{"hidden_size": 512, "num_attention_heads": 4, "num_key_value_heads": 4, "hidden_act": "geglu", "tie_word_embeddings": true, "init": "normal", "learning_rate": 0.00122, "train_tokens": 1026000000}
Each number is 128 + 32 x the weight over its row's rms, rounded and kept within 0 to 255. Layers, rows and columns count from 0. Numbers have three digits each. The size before them is the row's rms in percent of the matrix's.

# layer 4 attention output (transposed), 512x512, rms 0.0615, rows 343-355, columns 0-255
109:156094118138132096068157079068038074134152130153135128186049148185075124122094159154121110107113099142154129087113161157102193114108121097147152096135126154170144103114122147184128122130188109107110097077122181136137129113152199108122056169146136127146129218116136139140132102117150109153103125126176116150134106080123174155124180162123163131117129104070111124162123165103160109111113113148126202058101117143170105111093118127164131106105142132083129142132168154151176113115148079142167125139139163125112107138137138152116129132146092131139153130138155077106089159082108147088110138126139096194145162140148117203061169086129064157162129115150124165140152084133063115135143164169082168080084147146079138137146128102158139085213070156183121060130145139105129114118071115
115:129096112129110188131143119167196133158130177167155088143115128174137123169149124133128123116097119189108165140070164107223163050125121131126137122130161159168209162154079155092178084183091158060101132182075174095214158081118138145141101079096109107127131094162150132114115162124126066101197112142127099162113156178087140166124092110127123057125132138052140115111134055086074124139154106105110124108161162141148081175150146099103080140100075149135098098109156131033118100171137126145104137135138148124143154055124120109091172131134133183104100148110141154106096132076146176100152117185047092085131157117136155145112148108101118098157135120149125176110114119132192082127145105188108107109111144151106138149120089159100083118126147105138048144171143112142075146128137109
103:129147161111140091064113126075164116115114117070161149111095102108148141118120097137128184144070167145067087132111123118140179111166081129115171117123150048156109094139130156166159129200160139131121120133098080137137127140177045168118130074200132111114120122133194113110180120154221113159166171101084169121037118112154145173157149115132086112157162069133111065153116108065084086151098137108109121108069107143159146120101121174113146073094155132168152115101130099156078153101153116181181091154107078138100102130095163112163087116149156162125061148139151170139124083119187195105129121156109120190158150107154172081127171129047141127150177115105156108121177099114168093098064133203118131132158157089170116120118102079099106166127158150096165123102166131145094157139108125
114:111110138092107126121130181136103157120120121112123108095111122138171160134129155183139094160132085070132130124086168124107126135193145050123108120135108082104188124101095165104083136153149071078130192106184158165122132189075195134210052158192076115165128155118079117097126143123121085186082115119137141083171141159141140093159091148135175087091090137111164099140088135093168160153164113176105150188125168159120139111119120213095093133135079124140088105129155132105131118146118092105158151101122159087121157098129146133160146119111144160159137105110128136130211120129100122111192193136136095124054119177105143119136069130096081111117057090179173146154096138183159123170097171171105117094109114110126143112164141146178129165135121142092143127119083134102140122043093149
109:096129092196118218109172192174118065140107085088099163132206123173072163147167151096129156114141174155096202112115174131116126034102127154132110115133173136178112133115172114092126095103121074161133130143102111171069159083178087110117161096120110142130114137128113090100194134164173128150139164076170113148115095101091113171157171108101179205114118099197136084117115089190107084114123104116119139056121115129114147111121113151126176083132137170129217091111105179109084188181114110202138104174143151147167161108090140083098152157118119173125122076179121192117149095131102155186100137087141131152095173098162133162137093128125125145137098154135067186115102151152125103150078133101110100120135133122112102137135153173152119138119157117134045148142096197114154184110111120
099:154179055054103104128155128177144190090129148094087138163123175170162097140184092172093198106167136134134201140138094082071131094122134106071150163138147160141136121104156182129142144155113142144135107108113115095128097152093145142105169106164143090140138107197098101122130127152121105106170146074177099128100129134165117110114126145098094098186126112123148150132205127136140132094147069159133158142153068087092107188093146138140126151106113136123076122208093062088129105158100133120147137132091076109169097148142189124111107133117115103130189136152126096077137153090133150119110149103130156156105192115055182189026140132145130068156148131095163115134121093133177109158136127135121135121100117121132117065125145149104124081117195127186105141115141147133099209109056172
103:145200180135129088090156167040197119096124139118108142129116105139123131075136160149118093143114149145049103098114144150126150094140090132133143135153180166120176100109115180138139184132088157234145127153130111146109147121181143109133151192094173120136170191201088169151110158119144084118134117112136148170130143128115125138139104092072130047202134122113136120137109195100129107115108104217075166106169140167131168045145102131145113071139158159139099178122109113074120150084149093131136080122127166125185155158127123098146098110153147151128113108154094138146050121127092192089113121056134106166086159108111113148107156140120083050072196070179100215136081115196159129155136098061116106148158125124134164114164098207129177127164101073097129085092151089070070131067089079
113:141111156152095151107157142110161126121120166119155112102126111087121139120151150117146114096105186135083148175144103157114110176082147115125135104128138163123104154100214109088055078103136145131144145130121092153126130121118041132171165113176120140132132058078130114160113138067137151107116074149161141140088159111146125122141094113146112143095105120114127112105156127130152146158062174154172120116138158167088168152124156141048084075127068113137062093106132216137098136113098128129168159067119093149213139131157128062092089149150157109108143134133213128200133067135135144127115082159141118114083119108177096043151074135163171123052083131151128126116131092152118122132121133098168102099171148112115131106103151110082105113211103128094108146133188127177144124127140209
107:130122121161196187104151110094131124169137131118082057134088126129144108115113117122118161129142157127141152128158168111073133140107154129148145097160166096163152110165142153103157135138122121090078042131151162132084089107182103078093141120109106108153235148121142125127145142162228122091160067158224086094089098109118085130125129137165153109109134078086113131150101156107135093088178109084111105195113106129161117099109097175143088088072129151118189168148096170158108098092100059127157084136163211139120134101140150142147076146128103129181077153138142195095161126127102132118118138105168129141110169150087133204120144118141105137159147152126102155165115066122185143071072165128091143149141147121164150107187139155112088187141131140122185105146114193105115172152131078
105:088137176134148112151119137150146086104123148128141162114103106088095117113213095147132130155150135232091183132170158143105140104194146189153127087147143148119082124162127137127130151078078143103092079114139126136194139134138114088066099121131143086095142102117120151136142115143098137144150199166114167155099149110129092123156137137105075157156168081117102184164141137128094070121092121049140175179147193176099098174057093154156114124117138144173154130118039147124080096096133162125146089158124107233188128139128106122112145146136114134171126108113172132084041095133161139066126108135173131145161108138121117126118091149105096127156156126113181131076104162180122153117080100150134189154109177143161117113158125149164081093047149216082062178134161127121079178158131106
114:082107135189161119132179103073097119145154150129119146145082115057124107173191111137096120091129125103115131140157122126094118099099096087150112114081186117064143114130097076093113084092070107065152081113151121075110139163118096132156137106178127136069060108113090160133119110094085134157119190069115144134180119144143120083132096152150116124158198068118116155129119135135084142124113126121111201095115119085070137093076151108110098134082080184088106126097158133093134134177179142094109140123109183161145191184141136103114100162127061113144146157145114065108134145152105128146098114132158065076146095117174087180139147141109115156165131085097130129108123125131123133153088120110136119058113109113132141107131118127195159037128109115089102135138111098100089062120156110
116:145165096103108072160123119131158137097216138123216142149180106148111147152150174141150146120147145076140129155106115194128119123119174133148127154110147114203123101115120164139123134191120144178110093074143106137111164128163190064117151185093138168170126159072157125119080178121139118178094177143106168141209169083155133126106110166089123201166177128117135122170104075179184142144103151168056141159134151091126194082112106120145132140108145110182135153061066132164152149101083130073169114106171139117146125172111127154156133145088096113123185117091135114116129083104157137100182153154115106141139027142146131171150182106173085085067140077117128148135134108115093141079126120155139160121086121124112144121074136118198087077145125163136077110132107081166123137106126098
114:127102150111096186131139088190168131165151120062136155100171123196162108155126142094089205127122117182099151139165118124067137194106140146162098133149136142145123082173107124116165132156064028087149131136113110116177103139114150170042123125086143125128074128084142130164119095154109113134118147128125118130086187088074183129111136149126071095070093128202110094141120147155094141114017138143192100124133079176127045122116103158205098126159129148120104136115157126134111103133135099114090160168190149077141171111136161121156078122058139139132139102149147094148138185108158147122126118193161111079112045156189140171092098131141102099167121091141128112137110163106145159112149105097084077123139191114167142096070052170198123127099157124091112075155158106101101142130104137
# layer 4 attention value, 512x512, rms 0.0665, rows 344-356, columns 0-255
116:166136073134123191134185152145198150110169191207143056148080115153155105154089128126125132100103089142078119144045177111175151109091148110107125118119156153156189201165128169093121106134116154076075115191116121128121149086095124122127094090154135139108136097144099126116173109122125078072182106165128106143103136173095162103140074137125155109108089110083160105132119069081086164162185116115163091142143199136151083125171213109126090145064111074107071063130118135046115038130150098139104085119164146156141140125142142150075144112157145161158092179119132107170094117084177206081091122158077122097108125150099143100147166121107109072192154103152118148113128135150182115138161099145156068133143131173074127143117142175067134115128088070123113142178125086149081145130167128
107:139145125114139144073139059109148148123156082087151135127094115102185195085114178132136129150118177123126110111070118090184168083168113101134151129129139040112162132126085111159144162202163155130128128186117120155151151089121072148101151071150126143095111099093198072114101127180157099169137139139140159152045099185154146136145114104155149096130145105142164061200148113071134076088076116108110126102078136128129137095123107186166165107110146139157158138079185123151078135125140078182126135116141124112044058155111165089165174141141201102142097132173116123133139081119157205105145153147122096142171145097119159143107157185111085166138164084097171090122179057115128146128115110147108192122145153079149119089182133056075136164119188142113143160119113104128069144148081124
112:081158095161115141103105148146043146133099149137179117153142132069147125155114158149081102127094058152131125115141177136124102120198149115128083090084121137123172076101097216162084160117104121112111129116129092170138138216107129116152112108156098113135123150140129177097165092101137057110155111075144133130138133188140127059162177175107095087110121147155125171117075206077188192156182119129090177123115180123094095145098146157121045119141108105158151116196149102133131118158168092105190127153139160128099184061111115102177159096129100231159130049095181126146167106101105114093169194121108124101107100145112151091183098168132083108082048118156153125104120130144171128166083153143106124127199114117113132119210161114129112095097144107101124087113083110104148138088110111
109:110132141150073154093183154115170152155078081107091143141201109095160151168152117082073124124177145170108121161088138144074119049112131202113124116124130105184111109150116141100140098144130095102136107196148084144094165116158090074131126104120137183099105077124057103110130092143135119191157148108147124141093121152102114159107118136112164166116113099173138101149112127149093072134172129153122113054104127128114126081157109186120169137113120158152208097110134132096110140169100112162159193147159110167170198133073122096131182135160151159076118129200103171153140140166102178121096157109128111140125151108129148136109091092138113183106141108144127166108132138141099111127123126133155108121145096112092089124149152193130107163100141112110041159133095199132086158082141149
106:098182061085094138085153166156126160129172094110118120167116127109143089119204095149100200144191115111119148164107045127074175104149140107106163147154116168150114137173112185181075185160106146188126162099146119129189089067082146076114126077090122104109097141176155127105172105155118092116162159127106146188080148160167078090104113114095144123169128106087141218193195153101147158130182153122116148198150063145132095229103113138124153157120117104094116136201129099146151089125125110113160126157077103123111084126137119098096072131179174106138122116144096128124155175074118157091140150140153137142121152110033140146099135162135121082137159091141159156184125116120221126147173152146091108115091097145116117141122148131175138114144127119156152132096140142151120201114117180
102:136156171126122093135141141095218129154089114110151126149133143114133117080121116137099118165114176121063109118103125203145145103165096127141128105116176182150178131096104124117168185141080174162156189156099134140073149205163071105136192181161092166097199187181047102157106169109158131146163118107142110148167105131112143125188118099089148115148158097184109164119144158131132088076091090180102189108143132079130168075108122072143106088162118176199105129080120123094090137063158137084146074106165160073152131133105160048113116171144104132115124194107133120149062116072148202114108144098167105136095184127059109120087117112092102119102109073128127144135099147162135126156136096141115146087121115090177160154138117166132112143109127134119145098156114132076067139103058092
111:130081134144102124096177160113159119083071143072119131107143115083125143111133145124124117095084181137108150164148110158144148138106123101137107106114100161158118162141171112100074074116144158168138143121136122141137145094137061160151136166163143087158136071108182110099121152041137146088064119104188120171112135139177128137130101107140127111119104123094099122141115111148133152163059093154156115124092146186126174168104167130100078115119094112111114090110107229130104128064121156137149163073166092126200144115111153085092072177166154173103105153128154134164137113127166140174095079155149093131103100137160107143133100136165141108047085122147098183065152090174098133127065137095157103140159146131077133123169130114075155108177117184097114133135169165209150111151119152
110:139132100145148142126167111115119128126110114113099043148131145112154105121111129124096154137167152114148132133125102127132118097084133163117119165130210080191173123157116164080110103145098097104124072164142091145105134167177098093094155111175118119116231179107063107122125108146162110114130097164196096152079101147090092106121146168155141112099141132090169169082089140057113121096188093075087105187110074145093093076127100196163111076077141148152178188139092178111144109128154089098098103119153173179121098111123137101112080119108167061144144151145098195150172125097090152082110125132107099140139181146155152171103080138105102109150132123136177197135103076095154140070139128160132144156079167109086152145140129144149056175177108143095188101128095187062076136160085124
107:129134192120157117152104114100183087137135125146141138116125099063139152089149105120122094145106136162137132134078151073112149097105130070113136067129118100135113161126104113072109173130114154102134102122109103105165133137137152127101096165163207124127148130124098159153104124133148086165099168170112116088122121138126110172115140197110124160132142109096119161141159106149106048164055128117156173152128182137129102129124124167185159190097093166086093148116077135077103121154154160127126082094134126167177137126132065155120126149116207109107166151175118144076103094140178126101202109098177099140151136157117067167084105118175119122134133148128173157114116160204114186150113094162151187193052149150232171151124122092177103091100180189071102172124123122097073145118134106
114:092156165154116123130167152132124124109052163132143145178103093099135140142207107124126143133118142158115143161158101131080157104074111085119130149119136134116118124106110104084158119135115113138124137081159093070119165126114137127167142083165079133068101077153125191146117139162158098150097156114142120126142093058127090121177111157132135113143143174124095146127137153151111122116093112119104204145163090117134149118103138084101133148093056129092081131074189062085154122209140123100067105122132149171174193139101120112163079144097070157121157153120136124105118140163177106153135113117109151105118172123193079161090128088156133216163107058116121173101162097189120150140097104120133102124125105111067123146140157135203119072120117120081088082108108132158094092136102084
117:137198129131115084106100105157134153144201135144168125119097139095115103137141187149131142108125146117140103134131147127104109100127131127144148124106163156229134089101133161140124177179117109128101024113119085124131132107127143087119170194049093168119175168108165125098099157094140140103121165190109135130167140104125108099085067121110086115145184162128127124129127086148209091126104132164094131149167099067133177128114120110140118125142093164176118176063118149156167171159061070097122095131121174126148183125124134149243137128101117146063156145054151132129115084144185117098217127116127090092113070129178155131155181100137054110082218099130151163102087112148080118144124095170101158061107121091140177135096150117203085034129107134107091127096134132184140140121119109
114:176160105126100158153177093164178170128135104132132148101118138153158119142098152130087159160145130185133097151162097140106149183074135111127100127145145102131133159143134038132173125114136058021130113085150093110160096140099136111087148105097135164062121092071079156168149091157118124104080133136104135120126130092111118142117179110120136142083111121197131074159140183149133112110059141186115092100085080127206080105123032141205092159168139140101100095157212115144105129114143120088122120161172146125115164113179178093176110069087114148199155117121123096171141177077183143093109092132100131105150091126171132143122122152160099094120140077146156105134143144094137170148127121136089082144163181079170105074091147122170130128096148124083087040155107141129112167106102136
113:118151088141131093071143116156106109121111208126096097188073127103097147144047108155149066086160137134140128137128084143112153087134127118135127184123140096138089118148131151177087116166122124105121105140098138135077128135147125134113109089173116081142150120161119019145080112131145089182109157154120121213135114123114198175096149144138134099124152084147096138163066116146156165107127097120138144134084035097138132155120121134107133085119102136195105115159121108151023118113138121089056157165171141143108133143131137158123112110134137105142039136119159167138135141087032158147149073089175153136167099120157201159118125242095132111125126205150129155119150130090165114102148145189119173131097133113157061113144118138117079149129152117172151152116129145144113094143073120